{"norm_place": "pre", "norm_eps": 1e-05, "positions": "rope", "rope_fraction": 1.0, "attn_scale": 0.125, "bias": "none", "parallel_block": false, "init_std_down": 0.0347, "optimizer": "soap_variant", "weight_decay": 0.0, "decay_fraction": 1.0, "decay_shape": "linear", "batch_tokens": [131072, 262144, 393216], "doc_mask": true, "dataset": "wikipedia_en"}
Each number is 128 + 24 x the weight over the matrix's rms, rounded and kept within 0 to 255. Layers, rows and columns count from 0.

# layer 13 attention output (transposed), 576x576, rms 0.0301, rows 8-63, columns 432-479
[[121 108 148 151 116  95 112 147 144 135 143 107 139  95 149  99 137 139 121 119 128 129 120 120 116 155 111 141 102 147 120 140 133 134  91 144 145 135 145 135  86 138 101 137 119  95 115 145]
 [147 118 134 173  98 170 132 123 114 119 133  93 136 125 131 156 152 115 113 141 124 142 147 142 138 134 121 141 146  86 109 114 118 131 180 171 111 118 147 157 123 126 114 159 113 137 137 146]
 [114 147 136 172  85 101 105 111 103 120 135 120 145 139 107 122 100 128 166 143 104 124 164 127 131  94 115 138 152 128  95 119 133 133 125 148 150 121 138 134 126 134 142 131 166 139 112 185]
 [ 98 180 123 113 139 146 100 127 144  95 144 119 147 172 117 185 156 178 123 141 109 130 106 133 174 102 111 113 131 106 117  83 114 145 105 128 101 148 148 133 169 130 125 152 131 111 100 114]
 [116 123 122 133 136 118 122 143 148 117 132 123 114 129 189 130 112 151 148 131 153 141  83 124 127 139 153 127  96 148 148 116 130 135 177 161 130 121 158  93 135 100 114 151 121 141 159 118]
 [136 126 123 116 118 106 101 124 110 141 156 127 106 125 120 116 157 106 120 126 139 138 103 124 115  95 126 179 130 127 119 114  88 131 119 142 123 121 120 137 145 115 128 100 121 128 144 161]
 [149 156 151 116 150 150 139 136 111 158 119 150 140 102 117 130  99 121 161 116 120 129 102 137 141 114 153 124 127 101 132 118  87 119 124 103 148 104 153 110 123 134 138 107 157 140 100 113]
 [119 149 172 141 108 109 140 142 115  94 116 110 126 128 116 170 157 142 153  64 128 161 113 157 157 104 167  99 115 118 130 121 143 119 142  83 107 143 150 148 127 132 113 139 122 136 160  86]
 [ 99 124 153 121 159 107  77 114 164 107 137 133 132  97 137 121 103 117 101 155 149 109 128 136 136 120 138 144 152 123 113 139 131 114 117 126 111 142 160 103 151 124  91 154 144  85 167 130]
 [113 107 165 167 120 153 125 131 128 109 127 141 163 129  84 157 166 115 140 123 119 124  95 119 104 146 143 150 142 136 124  86 159 114 138 140 133  90 105 109 117 124 133  94 151 153 127  90]
 [117 103 123  94 152 100 151 107  97 122 155 106 131 144 123 136 123 139 122  97 143 138 106 115 173 136 151 131 121 132 122 112 132 136 150 115 115 131 127 156 181 147 142 133 119 149 108 127]
 [105  85 145 142 133 127 110 113 134 170 149 132 114 124 162 104 137 144 137 136 104 120 119 112 124 138 112 135 145 102 117 131 158 146 105 112 123 125 107 104 112 134 122 128 103 123 140 116]
 [136 125 137 136 129 128 131 137 144 131 133  92 135 119 145 120 134 138 107 156 122 134 165 164 131 152 135 175 131  83 176 114 116 152 136 111 106 155 117 106 120 122 167 154 156 105 106 148]
 [117  92 132 127 138 112 114 108 131 117 128 119 107 122 122 123 144 116 106 106 105 110  92 186 137 108  93 104 143  79 159 143 115 122 113 122 125 120 102 166 124 152 137 115 108  97 149 125]
 [130  97 181 170 133  95 152 120 146 144 131 121 103 115 151  41 100 117 154 124 167  88 115 165 127 128 171 148  90 130 162 141 106 139 162 112 126 142 106  81 113 136 128 133 157 135 162 122]
 [116 133 116  95 129 120 134 129 176 140 116 161 138 135 106 115 149 130 127 112 101 135 118 122 123 136 134 177 126 111  97 133  95 154 110 120 121 121 159  88 126 155 104 102 125 116 128 152]
 [132 137 125 111 130 116 114 111 164 136  99 140 141 111 148 127 110 160 106 104 130 126 152 136 136 146 140 130 124 128 145 145 146 142 150 123 106 109 127 132 171 117 122 177 136 144 126 128]
 [123 130 136 127 137 146 110 144 125 118 151 134 129 156 135 145 143 102 133 107 172 147 143 124 116 135 128  98 125 111 116 138 120  83 118 149 125 122 139 111 131 162 151 103 139 158 132 140]
 [154  90 108 151 175 148 130 102 113 147 120 147 151 143 135 129 144 108 156 132 122 143 123 131 117 123 166 135 130 118 154 141 154 128 112 105 133 132 151 120 130 142 115 121 134 151 157 135]
 [129 143 114 114 143  97 136 142 157 117 143 109 140 147 154 111 148 135 125 150 106 155 131 145 123 113 127 161 157 122 102 124 122 126  99 112 111 116 132 100 124 137 107 113 145 130 150 152]
 [113  92 118 142 111 119 122 121 148 149 112  88  89  80 141 130 133 134 136 133 142 149 153 132 154 162 118 110 105 120 127 124 120 107 122 115 126 158 116 127 129  85 124 152 119 161 147 123]
 [103 122 121 136 125 101 141 162  86 123 103 135 127 128 149 135 155 124 130 154 111 118 102 115 123 119 137 161 113 116  95 125 138 103 106 138 121 143 117 170 170 120  83 106 112 126 144 128]
 [150  75 130 147 141 154 171 115 165 149 140 147  52 140 122 177 121 162 115 156 142 139  62 112  98 125 101 146 130 149 109 131 113 148 105 119 134 120 143 137 136 100 161 144  98 137 144 109]
 [151  91 149 148  97 125 113 149 108 113 125 161 103 152 135 145 119 109 119 117 105 143 110 151 162 110 121 136 120 105 115 146  96  93 116 149 111 150 124 112 147 106 155 145  85 117 182 132]
 [137 116 156 141 102 129  93 141 149 134 127  94 122  90 153 142 128 122 148 190 155 142 127 111 114 135 141 125 100 125 129 105 138 138 129 110 130 121 163 123 100 158 114 134  84 116 136 107]
 [117 133 114 122 111  85 111  88 156 113 114 118 108 105 151 105  98 143 153 129 103 148 130 103 134 139 144 102 111 144 148  96 101 135 122 133 126 160 127 103 117 101 124 142 135 108 112 108]
 [119  76 107 119 116 138 113  92 121 112 152 148 155 112 122 127 156 129 121 126  82  90 139 121 122 101 145 124 121 127 107 148  59 133 130 135 158 135 145 117 147 111 148 147 118 130 143 144]
 [128 117  71 159  89 129  90 126 137 138 137 122 158  94 149 138 124 164 126 155 111 119  84 138 164  90 121 115 143 110 113 122 103 122 123 157 117 127 172 132 119 120 141 111 139 144 115 153]
 [153 113 156 129 109 139 106 127 143 112 144 147 108 130 155 124 107 133  78 143 140 131 148 122  95 162  99 123 140 110 148 125 153 103 152 109 127 121 106 143 134 115 117 133 142 150 146 132]
 [126  90 122 163 149 162 129 109 129 131  97 143 134  87 133 143 181 124 110 140 122 120 152 153 119 137 145 138 120 125 127 127 182 119 126 134 135  99 134 143 144 115 150 127 149 157 139 107]
 [132 136 148 133  96 107 133 110 152 169 152 120 150 125  90 140 117 144 124 117 140 106  88 117 147 152 132 129 147 128 176 114 118 141 117 171 143 145 128 116 141 121 125 144 144 129 116 109]
 [163 111  99 110 146 122 167  88 127 146 114 122 117 142 128 130 150 132 105 115 140 123 132 148 105 105 138 145 101 118 145 141 104 123 109 133 180 138 135 102 146 127 118 163 114 105  98 145]
 [114 100  83 148 119 137 157  90 141 147 111 115 103 100 130 119 118 141 134 112 121 148 116 141 125 121 128 113  91 158 137 129 143 121 146 108 110  87 132  91 136 146 157 157 130 119 122 135]
 [116 109 129 133 115 138 150 133 118  92 124 148 118 122 148  99 118 144 110 132 164 106 152 158 131  94 134 123 113 120 160 121 104 113 131 128  94 111 129 150 118 146 145 124 137 142  97 119]
 [125 114 164  91 168 127 161 153 177 168 116 135 153 169 163 132 125 137 137 123 109 157 144  99 156 138 131 145 107 108 158 183 155 135  76 170 127 152  74 119 144 135 127 107 159 115 121 128]
 [137 147 151 123  76 150 106 152 131 152 149 125 120 116  88 175 110 131 118 156 138 133  90 120 122 114 125 105 118 118 163 127 134 131 145 129 104  95 178 133 135 123 137 122 105 146 107 111]
 [128 117 117 125 133 117 108 129 120 142 134 100 135 148 151  96 129 127 139 156 140 156  81 117 139 126  93 130 132 150 151 144 117 130  86 137 111 141 124 128 154 122 100 186 133 129 156 125]
 [ 97  95 114 102 119 116 102 145 132 148 158 174 151 129 123 137 129 136  90 133 164 168 166 129 155 119 118 159 134 134 126 116 127  84 104 137 106 140  95 107 119 127 156  86 152 136 105 147]
 [112 128 134 158 119 122 151  88 123 109 137 138 111 121 112 141 141 137 123 176 151 147 153  87 119  99 105 155 105 172 119 107 115 115 113 183  92  93 128 110 173 149 123 104 126 107 123 139]
 [167 166 110 104  97 162 151 136  82 132 147 139 123 130 148 153  96 134 124 103 148 139 121 116 169 111 137 103 132 117 125 148 137 163 118 152 124 129 134 121 107 146  90 165 129 109 147 128]
 [103 111 100 111 120  99 142 117 123 135 117 147 114 105 122 125 115 113 128 125 149 120 123 123  92 118 139 143 123 133 115 146 135 117 101 130 105 128 131 114 144 136 126 142 135 135 134 119]
 [110 152 148 105 118 121  97 110 168 119 114 120 138 148 128 142 131 124 135 120  96 122 150 128 145 131 122 107 170 121 138 136 136 123 124 130 123 143 161 138 122 121 122 122 138 172 106 137]
 [133 147 110 116  89 167 138 136 133 128 163 115 125 104 150 136 111 134 159 131 106 175 131  99 152 121 140 152 132  88 104  87 119 130 116 121 162 156 150 117 116 110 146 139 137 125 147 141]
 [137 139 156 111 144 113 130  98 158 118 114 129 158 124 106 112 129  99 156 131 135 144 160 102 110 142 151 103 167 126 106 125 144  91 131 126 144 118 172 138 109 148 135 157 159 120 112 132]
 [153  99 116 130 166 108 112  99 131 137  78  89  83 152 135 165 120 130 155 135 153 136 113 108 129 153 130 167 148 106 120  98 128 115 121 141 136 112 111 111 121  87 133 128 116 162 146 127]
 [107 113 150 143 145 130 156 118 161 127 123 141 160 134 100 171 141  97 120 115  97 116 128 135 125  93 133 114  98 112 132 113 132 127 131 136 145 107 109 146 115 129 133 103 112 142 105 114]
 [118 177 116 122 125 133 133 124 138 129 128 120 135 107 146 166 134 135 147 117 161 112 129 129 124 131 127 131 113 142 143 182 136 129 114 126  90 151 138 150 132 120 170 137 137 129 109 109]
 [151 119 151 115 142 106 161 108 112 122 135 116 154 143 100 123 115 146 110 146 100 146 173  97 122  95 136 120 134 138 151 142 109 118 114 102  90 130 130 118 117 166 136 128 120 121 137 131]
 [149 149 129 128 113 141 147 145 128 144 155 116 139 139  87 109 129  97 106 146  79 127 102 127 127 126  87 155 147 138 128 136 152  84 118 148 128 130 118 125 141  81 110 149 168  88 113 131]
 [ 99 135 135 146 104 125 147 161 136 144 109 145 145  99 116 146 155 134 145 124 155 130 121 118  99 176 117 130 139 138 132 141 159 144 138 115 116 128 110 125  99 129 123  56 127 136  77 126]
 [137 138 124 157 153 105 128 136 103 144 136 112 156 124 127 110 105 122 115 135 107 119 159 134 120 120 116 135 116 130  94 115 115 136 131 114 126  65 163 113 104 101 156 158 117 137 133 124]
 [119 123 136  88 122 103 112 124 122 134 114 145 118 112 133 136 149 122  95 110 140 109 122 114  73 124 116 155 132  93 117 134 165 170 175 130 127  98 115 151 122 106 114 120  80 135 154 173]
 [145 132 140 126 147  90 126  94 158 144 138 131 136 122 138 125 121 106 126 136 136 104 110 169 128 116 100 151 134 127 132 136 157 103 128 150 151 142 122 160 112 111 139 127 125  96 135 110]
 [ 79 124 154 155 106  87 178 132 174 152 160 172 136 156 127 130 113 157 132  88 109 139 149 122 105 119 127 145 127 170 127 123 135 138 133 136  91 122 124 108 135 148 141 124 145 140 136 118]
 [140 119 143 153 105 118 139 165 159 179 123 113 125 148 144 149 140 112 162 113 134 159 108 118 113 135 109 121 140 169 132 119 152 121 116 149 168  94 138 145 148 111 119 123 111 128 128 135]
 [118 177 137 117  95  99 135 134 104 172 136 159 106 138 114 137 124 113 120 105 146  86 136 122 115 163 111 134 142 166 148 148 153 129 160 139 124  75 121 143 140 141 113 139 134 120 129 155]]
# layer 13 attention value, 576x576, rms 0.0243, rows 9-63, columns 432-479
[[108 137 102 116 133 148 144 119 125 118 129 108 134 119 130 120 134 137 123 149 123 141 130 106 120 133 152 127 150 109 127 148 134 123  96  97 119 107 146 105 148 130 118 115 117 143 128 116]
 [119 114 110 122 135 172 178 123 113 143 125 128 112 113 131 143 108 138 142 138 133 141 164 125 133 110 151 153 102 117 107 118 151 133 148 126 127 139 148 131 158 107 152 101 122 125 109 105]
 [125 113 136 123 133 131 143 152 127 175 141 141 145  91 125  85 106 136 118 160 119 149 140 126  88 155  90 110 159 134 149 119 128  97 165 148 131 133 114 137 143 104 128 107 146 130 139 146]
 [143 144 125 132 147  90 100 108 119 126 167 171 147 101 151 158 123 116 141 141  95 134 122 154 114 110  95 151  84 119 136 138 105 145 141 101 133 115 141 141  94 175 118  89 146 132 140 101]
 [119 147 121 107 138 117 150 125 124  91  92 138  95  99 130 119 134 120 151 156 112 155 157 137 130 143 126 131 159 130 147 165 142 170 145 119  99 159 111 117 127 150 129 120  89 139 119 108]
 [132 138 124 119 109 125 161 126 142 103  98 112 139 132 125 122 154 148 104 104 103 123 135 124 120 125 145 106 144 168 152 149 144 173 118 112 126 163 110 156 117 142 129 139 111 164 108 141]
 [110 113 126 104 148 144 112 125 153 128  95 122 163 135 115  67 131 108 105 137 124 164 142 126 109 150 123 145 118 127 104 151 105  69 126 152 163 152  80 148 144 117 142 113 106 103 103 143]
 [122 116 117 138 102 122 125 133 103 128 100 101 126 150 112 166 143 138 117 151 130 140 159 166 163 166  93 114 115 108 120 143 153 117 112 130 120  96 101 148 123 135 178 131 127 146  78 123]
 [139 155 116 102  99 133 137  83 118 120 147 118  99 157 146 155 102 165 132 120 133 107 157 169 139 103 153 126  97 110 104 141 127 172 154 133 115 128 169 160 157 127 121  98 151  93 129 157]
 [136 116 133 152 128 120 125 140 134 141 116 119 128 149 123 175 133 138 138 146 112 164 114 115  94 134  96 133  96 139 108 139 166 132  91 158 150 116 109  94  85 117 125 137 116 127 100 146]
 [141 133 114 139 127 124 110 115 120 151 123 120 129 125  84 115 136 101 139 126 146 144 152 144 133 109 134 126 127 106 120 116  92  95 104 145 127 118 123 110 102 143 133 107 150 128 147 152]
 [142 114 136 127 121 134 133 102 125 103 122  97 108 141 113 120 137 124 125 131 116  98 111  92 114 136 142 116 160 145 111 101 132  95  94 127 176 144 155 144  80 127 126 122 128 129 111 143]
 [151 147 120 133 123 155 125 101 123 124 126 155 129  87 116 113 130 113 137 155  89 125 120 132 140 127 161 128 170 166 143 118 145 144 128 159 136 127 147 142 116 117 112 140 168 151 121 124]
 [ 91 131 135 116 127 141 117 110 115 121 106 155 124 131 115 139 112 125 135 119 160 114 146 136 125 107 106 159 146 123 117 124 116 155 105 145 118 137 135 146 125 115 116 149 113 134 101 126]
 [152 108 106 132 135 144 135 129  99 159 153  98 134 128 108 123  99 119 123  94 135 135 170 116 141 126 108 104 130 144 130 166 141 140 140 114 133 110 124 105 111 141 126 114 120 110 134 109]
 [154 128 111 184 144 163 114 146 111 134 155 147 115 115 140 122 132 102 138 110 119 118 135 158 137 141 128  96 139 133 133 100 101 121 117 130 152 135 144 134 127 134 139 109 141 144 133 125]
 [150 140 157 138 142 137 108 152 125 138  87 137 110 114 134 131 150 110 114 127 114 136  90 149  93 149 115 143 125 143 134 130 118 133  99 104 129 116 126 114  99  99 119 148 115 105 109 152]
 [119  96  99  92 115 103 144 121 138 104 114 135 125 141 149  91 130 117 102 109 111 108 126 130 121 114 120 168 119 161 110  90 123 135 149 112 138 127 130 155 121 145 154  99 117 102 123  93]
 [126 125 127 128 113 213 124 152  84 114  99 168 102  86 145 156 107 174  99 120 146 118 123 135 138 147 150 108 151 189  98 137 142 117 108 150 158 140 115 125 109 138 108  99 135 127 137 121]
 [136 144 133 136 149 156 167 143 137 104 147 158 164 151 126 139 128 113 118 115 104 133  96 111 124 127 137 107 109 122 161 132 145 138  99 128 130 125 148  92  86 150 119 104 130 138 114 128]
 [ 99 162 122 108 143 141 108 112 150 123 133 147 158 126 107 141 129 122 135 129 128 101  98 142 121 128 150  90 124 155 146 123 121 156 111 140 104  78 111  90 137 144 101 135 113 142 148 124]
 [115 178 163 107 104 123 140 153 114 113 100 122 120 121 115  99 125 101 123 105 144 133 125 117 115 157 156 150  94 123 117 127 118  79 142 150 102 142 120 145 138 113 112 139 153  88 118 170]
 [117 144 126 133 146  91 126 108 133 113 128 132 148 109 139 164 141  96 136 134 138 135 122 108 152 143 129 118 139 157 121 121 176 127 154  95 134 115 127 137 146 122  78  94 160 135 128 115]
 [122 146 125 115 141 131 137 107 141 139 137 154 136 117 106 116 127 158 128  95 126 112 140 109 119 138  69 125 126 142 108 159 136  89 111 114 135 125 132 102 127 128 146 129 128 165  89 141]
 [124 116 129 142 143 132 126 113  81 115 120 147 116 126 113 100 108 153 144 117 152 105 173 155 113 139 128 151 169 151 140 138 127  93 136 132 147  96 137 135 117 157 131 121 149 149 149 162]
 [127 150 114 112 143 111 128 142 134 119 163 118 122 135 134 139 108 147 130 123 139 140 142 131 138 114 120 141 147 118 162 125 173 106 124 132 138 146 131 125 144 144 120 103 100 166 155 135]
 [108 136 138 136 149 113 163 134 126 146 165 156 166 109 101 105 114  91 141 123 123 122 145 139 110 164 130 147 110 158 129 136 130 116 118  93 113 120 111 136 143 130 117 112 121 114 139 114]
 [114 134 143 152 146 111 106 176 120 127 134 142 148 154  76 128 116 103 170 113  95  85 134 143 155 112 130 112 151 115 118 150 132 139 113 148 136 156 137 116 137 114 107 149 136 126 121 132]
 [155 139 123 113 134 111 120 146 129 104 142 129 126 130 142 154 141 111 126 116 105  86 123 138 141 109 113 137 118 121 121 106 123 161 101 127 139 135 124 143 107 117 135 119 106 107 158 112]
 [122 118 128 136 138 128 153 135 150 111 125 135 136 104 151 131 116 117 134 126  98 160 145 130 128 145 131 139 141 151 113 128 116  98 135  73 140 124 120 124  97 131 130 133 117 133 106 134]
 [133 142 112 134 137 134 125 128 100  85 117 125 142 142 141 135 110 108 114 136 128 120 111 126 121  93 121 160 126 170 142  79 112 167 137 136 130 120 127 131 136 138 137  89 103 101 113  91]
 [120 110 141 159 114 100 131 137 128 109 172 160 191 132 148 147 122 126 119 155 113 132 169  82 149 120 121 137 143 126 132 148 119 159 142 157 117 156 125 150 137 127 138 121  98 145 167 125]
 [128 137 130 148 134 105  94 109 119 123 141 133 156 140 133 104 119  98 144  96  95  93 145 120 145 130 117 143 117 129 145 145 154 142 124 138  98 134  81 135 116 117 132 128  98 120 131 124]
 [146 129 112 118 106 139  98 131 123 125 131 161  94 111 143 121 112 160 129 154 141 121 112 131 114 127 173 129 158 151 104 114 143 126 150 125 135 110 154 136 106  94 119 137  96 125 156 151]
 [121 132 103 122 168 133 143 107 133 133 137 147 129 125 135  90 140 119 126 136 175 121 152 124 117 141 110 143  98 154  86  99 101 129 147 132 166 136 119 155 146 122 103 136 128 105 130 128]
 [139 127 142  99 104 132 113 137 136 114 127 145 126 137 122 185 109 122 138 120 127 137 149 125 135 118 112 136 135  92 122 128 115 123 153 117 116 130 130 137 105 166 120 110 125 106 116  82]
 [147 141 123 157 183 117 103 132 150 107 119 111 131 106 116 121 121 128 135 119 134 128 148 118  89 146 106 138 118 160  97 118 116 147 113 104 165 183 148 112 101 108 111 118 137  93 148 103]
 [ 92 122 125 119 135 118 100 137 121 128 108 142 160 118  96 128 119 155 140 133 111 107 155 125 107 164 111 112 141 113 132 159 123 108 153 123 105  98 152 130 120 145 112 152 143 135 129 145]
 [ 92 139 193 110 145 127 103 118 127 111 143 131 124 147 134  94 121 141 127 134 156 129 111 120 126 142 130 124 142 138 133  96 129 100 140 145 117 141 129 118 145 106 114 135 115 137 114 117]
 [149 133 102 151 153 130 132 141 104 135 135 154 130 107 126 112 119 109 137 137  79 130 131 146 126 130 149  81 159 121 147 103 110 123 148 131 106 128 109 125 136 126 100 106 132  99 141 142]
 [132 118 107 134 112 143 153 140 121 135 135  98 120  95 125  98 132 150 147  94 127 159 157 108 131 119 131 129  94 139 124 101 117 121 153 120 128 140 101  95 140 126 143 120 178 102 135 119]
 [152 131 120 105 121 140 144 125 131 139  99 131  92 118 129 108 111 114 129 125 125  89 129 122 117 131 126 154 111 151 126 121 141 120 151 127 119 152 116 144 115  91 129 110 142 114 134 152]
 [109 107 101 107 131 115 122 152 145 151 121 134 137 107 137 146 138 126  90 141 101 131 146 162 133 138 136  96 121 145 137 149 130 144 137 161 149 156 125 149 131 109 134 111 106 122 126 170]
 [160 175 121  78 111 111 126 149 118  99 166 125 132  88 151 161 121 146 117 119 111 158 115 130  66 134 128 150  99 142 130 148 138 150 134 124 104 122 123 116  98 168 123 115  82 124 104 126]
 [159 126 129 128 122 114 154 145 138 132 150  68 131 111 124 132 147 144 113 131 135 143 131 115 123 144 152 144 153 115 120 137 101 123 137 117 124 118 143 122 134 122 135 121 125 120 129 139]
 [112  84 125 124 108  62 139 115 125 139 143 134 106 115 112 138 121  74 140 138 108 123 129 118 148  91 127 160 151  98 113 111 108 120 133 131 141 117 126 136 110 142 102  97  98 141 138 116]
 [131 158 124 102 122 140 133 125 136 176 113 121 104 132 158 112 131 114 131  94 153 132 109 142 113 106 126 122 145 126 162 136 125 105 138 143 142 142 145 134 118 110 128 150 127 136 136 127]
 [128 126 119 130 131 135  90 137 143 127 110 120 149 155 173 141 127 142 119 133 125 138 139 149 148 129 179 113 114 141 115 139 126 132 117 107 112 134 145 143 148 114 113 180 148 174 137 122]
 [154 145  98 170 135 118  91 135 148 150 170  94 145 156 144 114 133 120 136 121 124 138 167 127 121  92 146 133  88 126  87 157  87 128 102 112 126 140 140  87 130 156 128 153 142 110 149 130]
 [154 130 114 132 116 151 123 136 149 103 131 135 106 126 124 165 175 138 142 125 168 119 101 124 139 144 136 128  95 132 139 139 111 144 140 120 116 154 162 152 148 144 103 106 106 116 142 127]
 [124 112 111 161 128 141 135 144 111 158 145 142 112 138 133 139 128 132 156 141 152 138 123 138 146 102 159 103 101 152 118 127 150 149 114 139 149 158 166 125 117 132  84 126 154 120  93 104]
 [112 132 112 143  97 137 121 130 117 147 127 162  97 117 115 130 134  96 153 150 123 145 119 130 144 128 166 126 117 104 130 118 134 149 143 143 104 108 126 114 169 143 119 124 141  93 133 145]
 [119 103 119 143 146 163 118 113  97 122 140 118 156 129 144 152 133  93 142 131 130 112 156 130 113 109 146 147 131 114 110 114 136 141 137 129 151 152 153 140 113  99 113 126 131 123 125  81]
 [107 116 130 133 156 131 112 109 116  93 105 134  97 135 100 112 133 124 116 132 157 116 110 136 117 116 129 130 149 108 124 128  96 134  68 117 109 147 103 136 146 125 134 145 103 117 110 166]
 [150 125 133 125 168 153 147 104 124 126 165 129 151 109 139 139 139 108 146 154 152 146 133 151 139  92 125 118 108 132 131  73 126 131 112 101 114 152 140 152 113 118 117 117 133 117 140 104]]
# layer 13 attention query, 576x576, rms 0.0243, rows 64-77, columns 432-479
[[128 132 115 140  56 105 130 146 139 131 110 154 140 117 137 137 154 112 120 150 100 145 122  80 157 134 143 174 150 113 138 116 125 110 131 137 127 134 181 116 114 117 169  96 133 134  93 165]
 [ 82 132 162 136  99 137 108 116 100  83 155 131 117 143  86 112 150 102 108 100  93  92  81 115 103 105 121  83  99 103 163 100 150 114 100 129  83 124 111 150 152 146 135 177  96 156 141 112]
 [168  95 122 125 108 113 149 124  93 121 137 134 105 133 133 127 137 106 152 130 120 143 144 141  98 138 126 142 134 122 137 156 138 118 148 149 144 125  69 127 135 119  97 127  75 133 105  91]
 [157 123 130 121 157 171 138 129 148 159 141 116 144 133  97 131 125 110 114 140 162 120 130 108 121  87 122 137 112  93 129  98 121 135 119 122 108 150 163 136 154 109 114 120 146 176 115 131]
 [120  89 127 129  93 103 116 104 132 205  86 169 111  75  98 155  96  81 139 154 151 135  61 137 129 175 129 147 123 102 202 139 132 127 168 119  96 125 107 120  83 115 188 163 148 155  87 125]
 [118  94 156 125  98 137 155 108 131 142 150 147 141 165 141 128 133 101 154  76 138 101 118 124 107 120 160 150 134 128 115 121 124 122 104 148 117 124 103 155 167 118 150 117 138 111 104 124]
 [ 94 132  92 126 128 137 142 115 113  97 126 149  97  91 153 118 113 131 115 140 126  86 171 109 146 105 155 105 137 123 137  98 102 141 144 153 111 172 150 115 126  98 123 102 146 119 137 146]
 [134 172 166 152 109 125 167  90 106 110 109 141 145 127 116 107 155 140 125 133 105 107 143 127 115 105 133 110 104  55 147 123 116 142 142 121 124 160 135  98 154 128 102 143 103 146 143 121]
 [173 149 112 136 132 115 123  93 132 122 127 142 148 142  89  97 125 150 146  65  97 140 133 168 152 111 138 102 119 126 110 126 117 143 114 117  91 140 135 141 139 121 176 108 163 114 150  58]
 [136 153 116 135 175 127 112 108 168 143 146 145 113 173 129 171 122 133  83 125 133 120 103 106 129 121 107 149  96 139  99 114 115 193 156 131 136 161 149 115 115 137 158 149 109 118 128 131]
 [136 120 111 128 115 129 117 136 203 102  83 133 125 124  97 152 124 108  98 139 127 100 119  92  87 112 116 118 109 174 124 117 140 131 168 130 142 145 161 153 148  93 105 117  97 105 128 145]
 [135 120 113 152 103 156 102 123 135 133 170  90 122 161 110 146 165  95 109 147 117 151 183  96 137 148 133 130 111 129 138 102 104 113 173 110 150 105 141 104 135 136 129 105 113 137 153 103]
 [117 151 121 126 126 161 126  67 133 138 115 127  99 179  95 139 130 157  92 114 100 126 126 144  96  90 146 139 126 106 109 104 124 115 144 134 129 171 122  62 117 143 158  99 149 142  86 100]
 [159 114 120 125 123  91 116 127 108 138 163  94 121 138 137 140  79 131  97 142 136 149 112 107 137 129 174  94 170 147 126 141 123 102 130 150 126 132 153 141 116 119  90 120 104 134  91 121]]
# layer 13 attention key, 576x576, rms 0.0243, rows 64-76, columns 432-479
[[ 79 150 135 148 150 139 162 162 121 124 113 146 168 127 111  71 126 130 112 158 102 150 147 108  72 156 125 141 123 114 136 170 164 146 124 128 125 124 135 104  76 112 130 138 178 136 156 122]
 [112 156 170 110 122 136 137 124 139 146 122 122  95 152 141 158 131 126 153 122 136 100 154 126 108 113 144 116 151 152 173 132 129 150 129 135 129 152 165 151 172 148 112 142  95 171 134 132]
 [113 123 145  96 151  90 150 130 131 132 112  95 128 160  88 140 131 116 154  84 103 113 122 118 125 110 131  98 143  96 123 118 140 142 110 157 121 131  69 109 146 134 109  93 148 116 149 111]
 [145 122 124 133 132 100 184 148 112 134 153 134 154 128 155 133 142 112 161 172 173 148 133  86 113 165 122 114 105 128 164 109 106 126 146  85  94 159 126 113 126 108 138 120 124 138 135 120]
 [151 106 110 168 131 142 136  99 159 131 125 143  87  71 163  91 155 118 102 121 111 128  63 106 139 131  96 126 106 101 151 107 112 144 141 125  84  96 105 138 132 127 162 106 110 142 134 144]
 [130 118 116 110 145 150 157 120 155 156 136  99 101 117 116 168  98 111 124  84  94 108  82 137  75 122 161 125 158  96 173 121 123 124 179 162 108 143 125 137 110 142  97 146 174 140 163 125]
 [129 141 120 121 158 104 143 158 113 125 124 135 141  64 108 114 122 107 108 106 146 102 100 108 151  83 115 111 138  87 137 140 163  93 138 103 152 141 111 107 136 111 103 139 157 121 134 135]
 [152 131 113 142 116 119 163 128 110 148 163 136  75 111 112 126 114 115 126 162 122 132 148 131 112 119 118 144  91 115 150 137 116  86 128 118 146 128 126 127 121 164  94 178 159 117 129 131]
 [149 173 114 149 157 107 131 135 132 139 126 136 106 128 121 145 114 137 156 125  85 181 102 130 142 183 113  99 139 143 112 138 136 141 128 151 137 128 104  97 137 143 167 119 111 100 162 125]
 [179 191  80 123 159 138 161  89 166 124 127 131 136 106 127 107 123  99  88  97 124 105 135 132 137  90 105 140 125 106  97 119 139 107  91 148 144 182 140 122 104 101 119 149 159 108 144 121]
 [131 142  88 106 138 110 121  98 137 102 109 111 117 147 133  99 126 172 129 118 130 129 147 139 113 110  97 125 122 146 151 125 119  78 106  94 143 124 171 138 116 117 121 123  88 103 124  86]
 [146 121 154  93 144 160 111 113 130 127 145 170 111 126 168 138  92 174 153 111 135 180  85 123 136 118 145 107 134 138 161 165 138 133 136 119  63 147 168 106 155 157 142 102 135  98 113 149]
 [128 113 105 105 127 108 122  98 171 126 152 101 105 105 110 119 144 183 138  93 109 129 137 124 132 172 160 152 128 145 147 130 137 117 141  83 142 127 173  82 162 142 131  85 130 125 121 129]]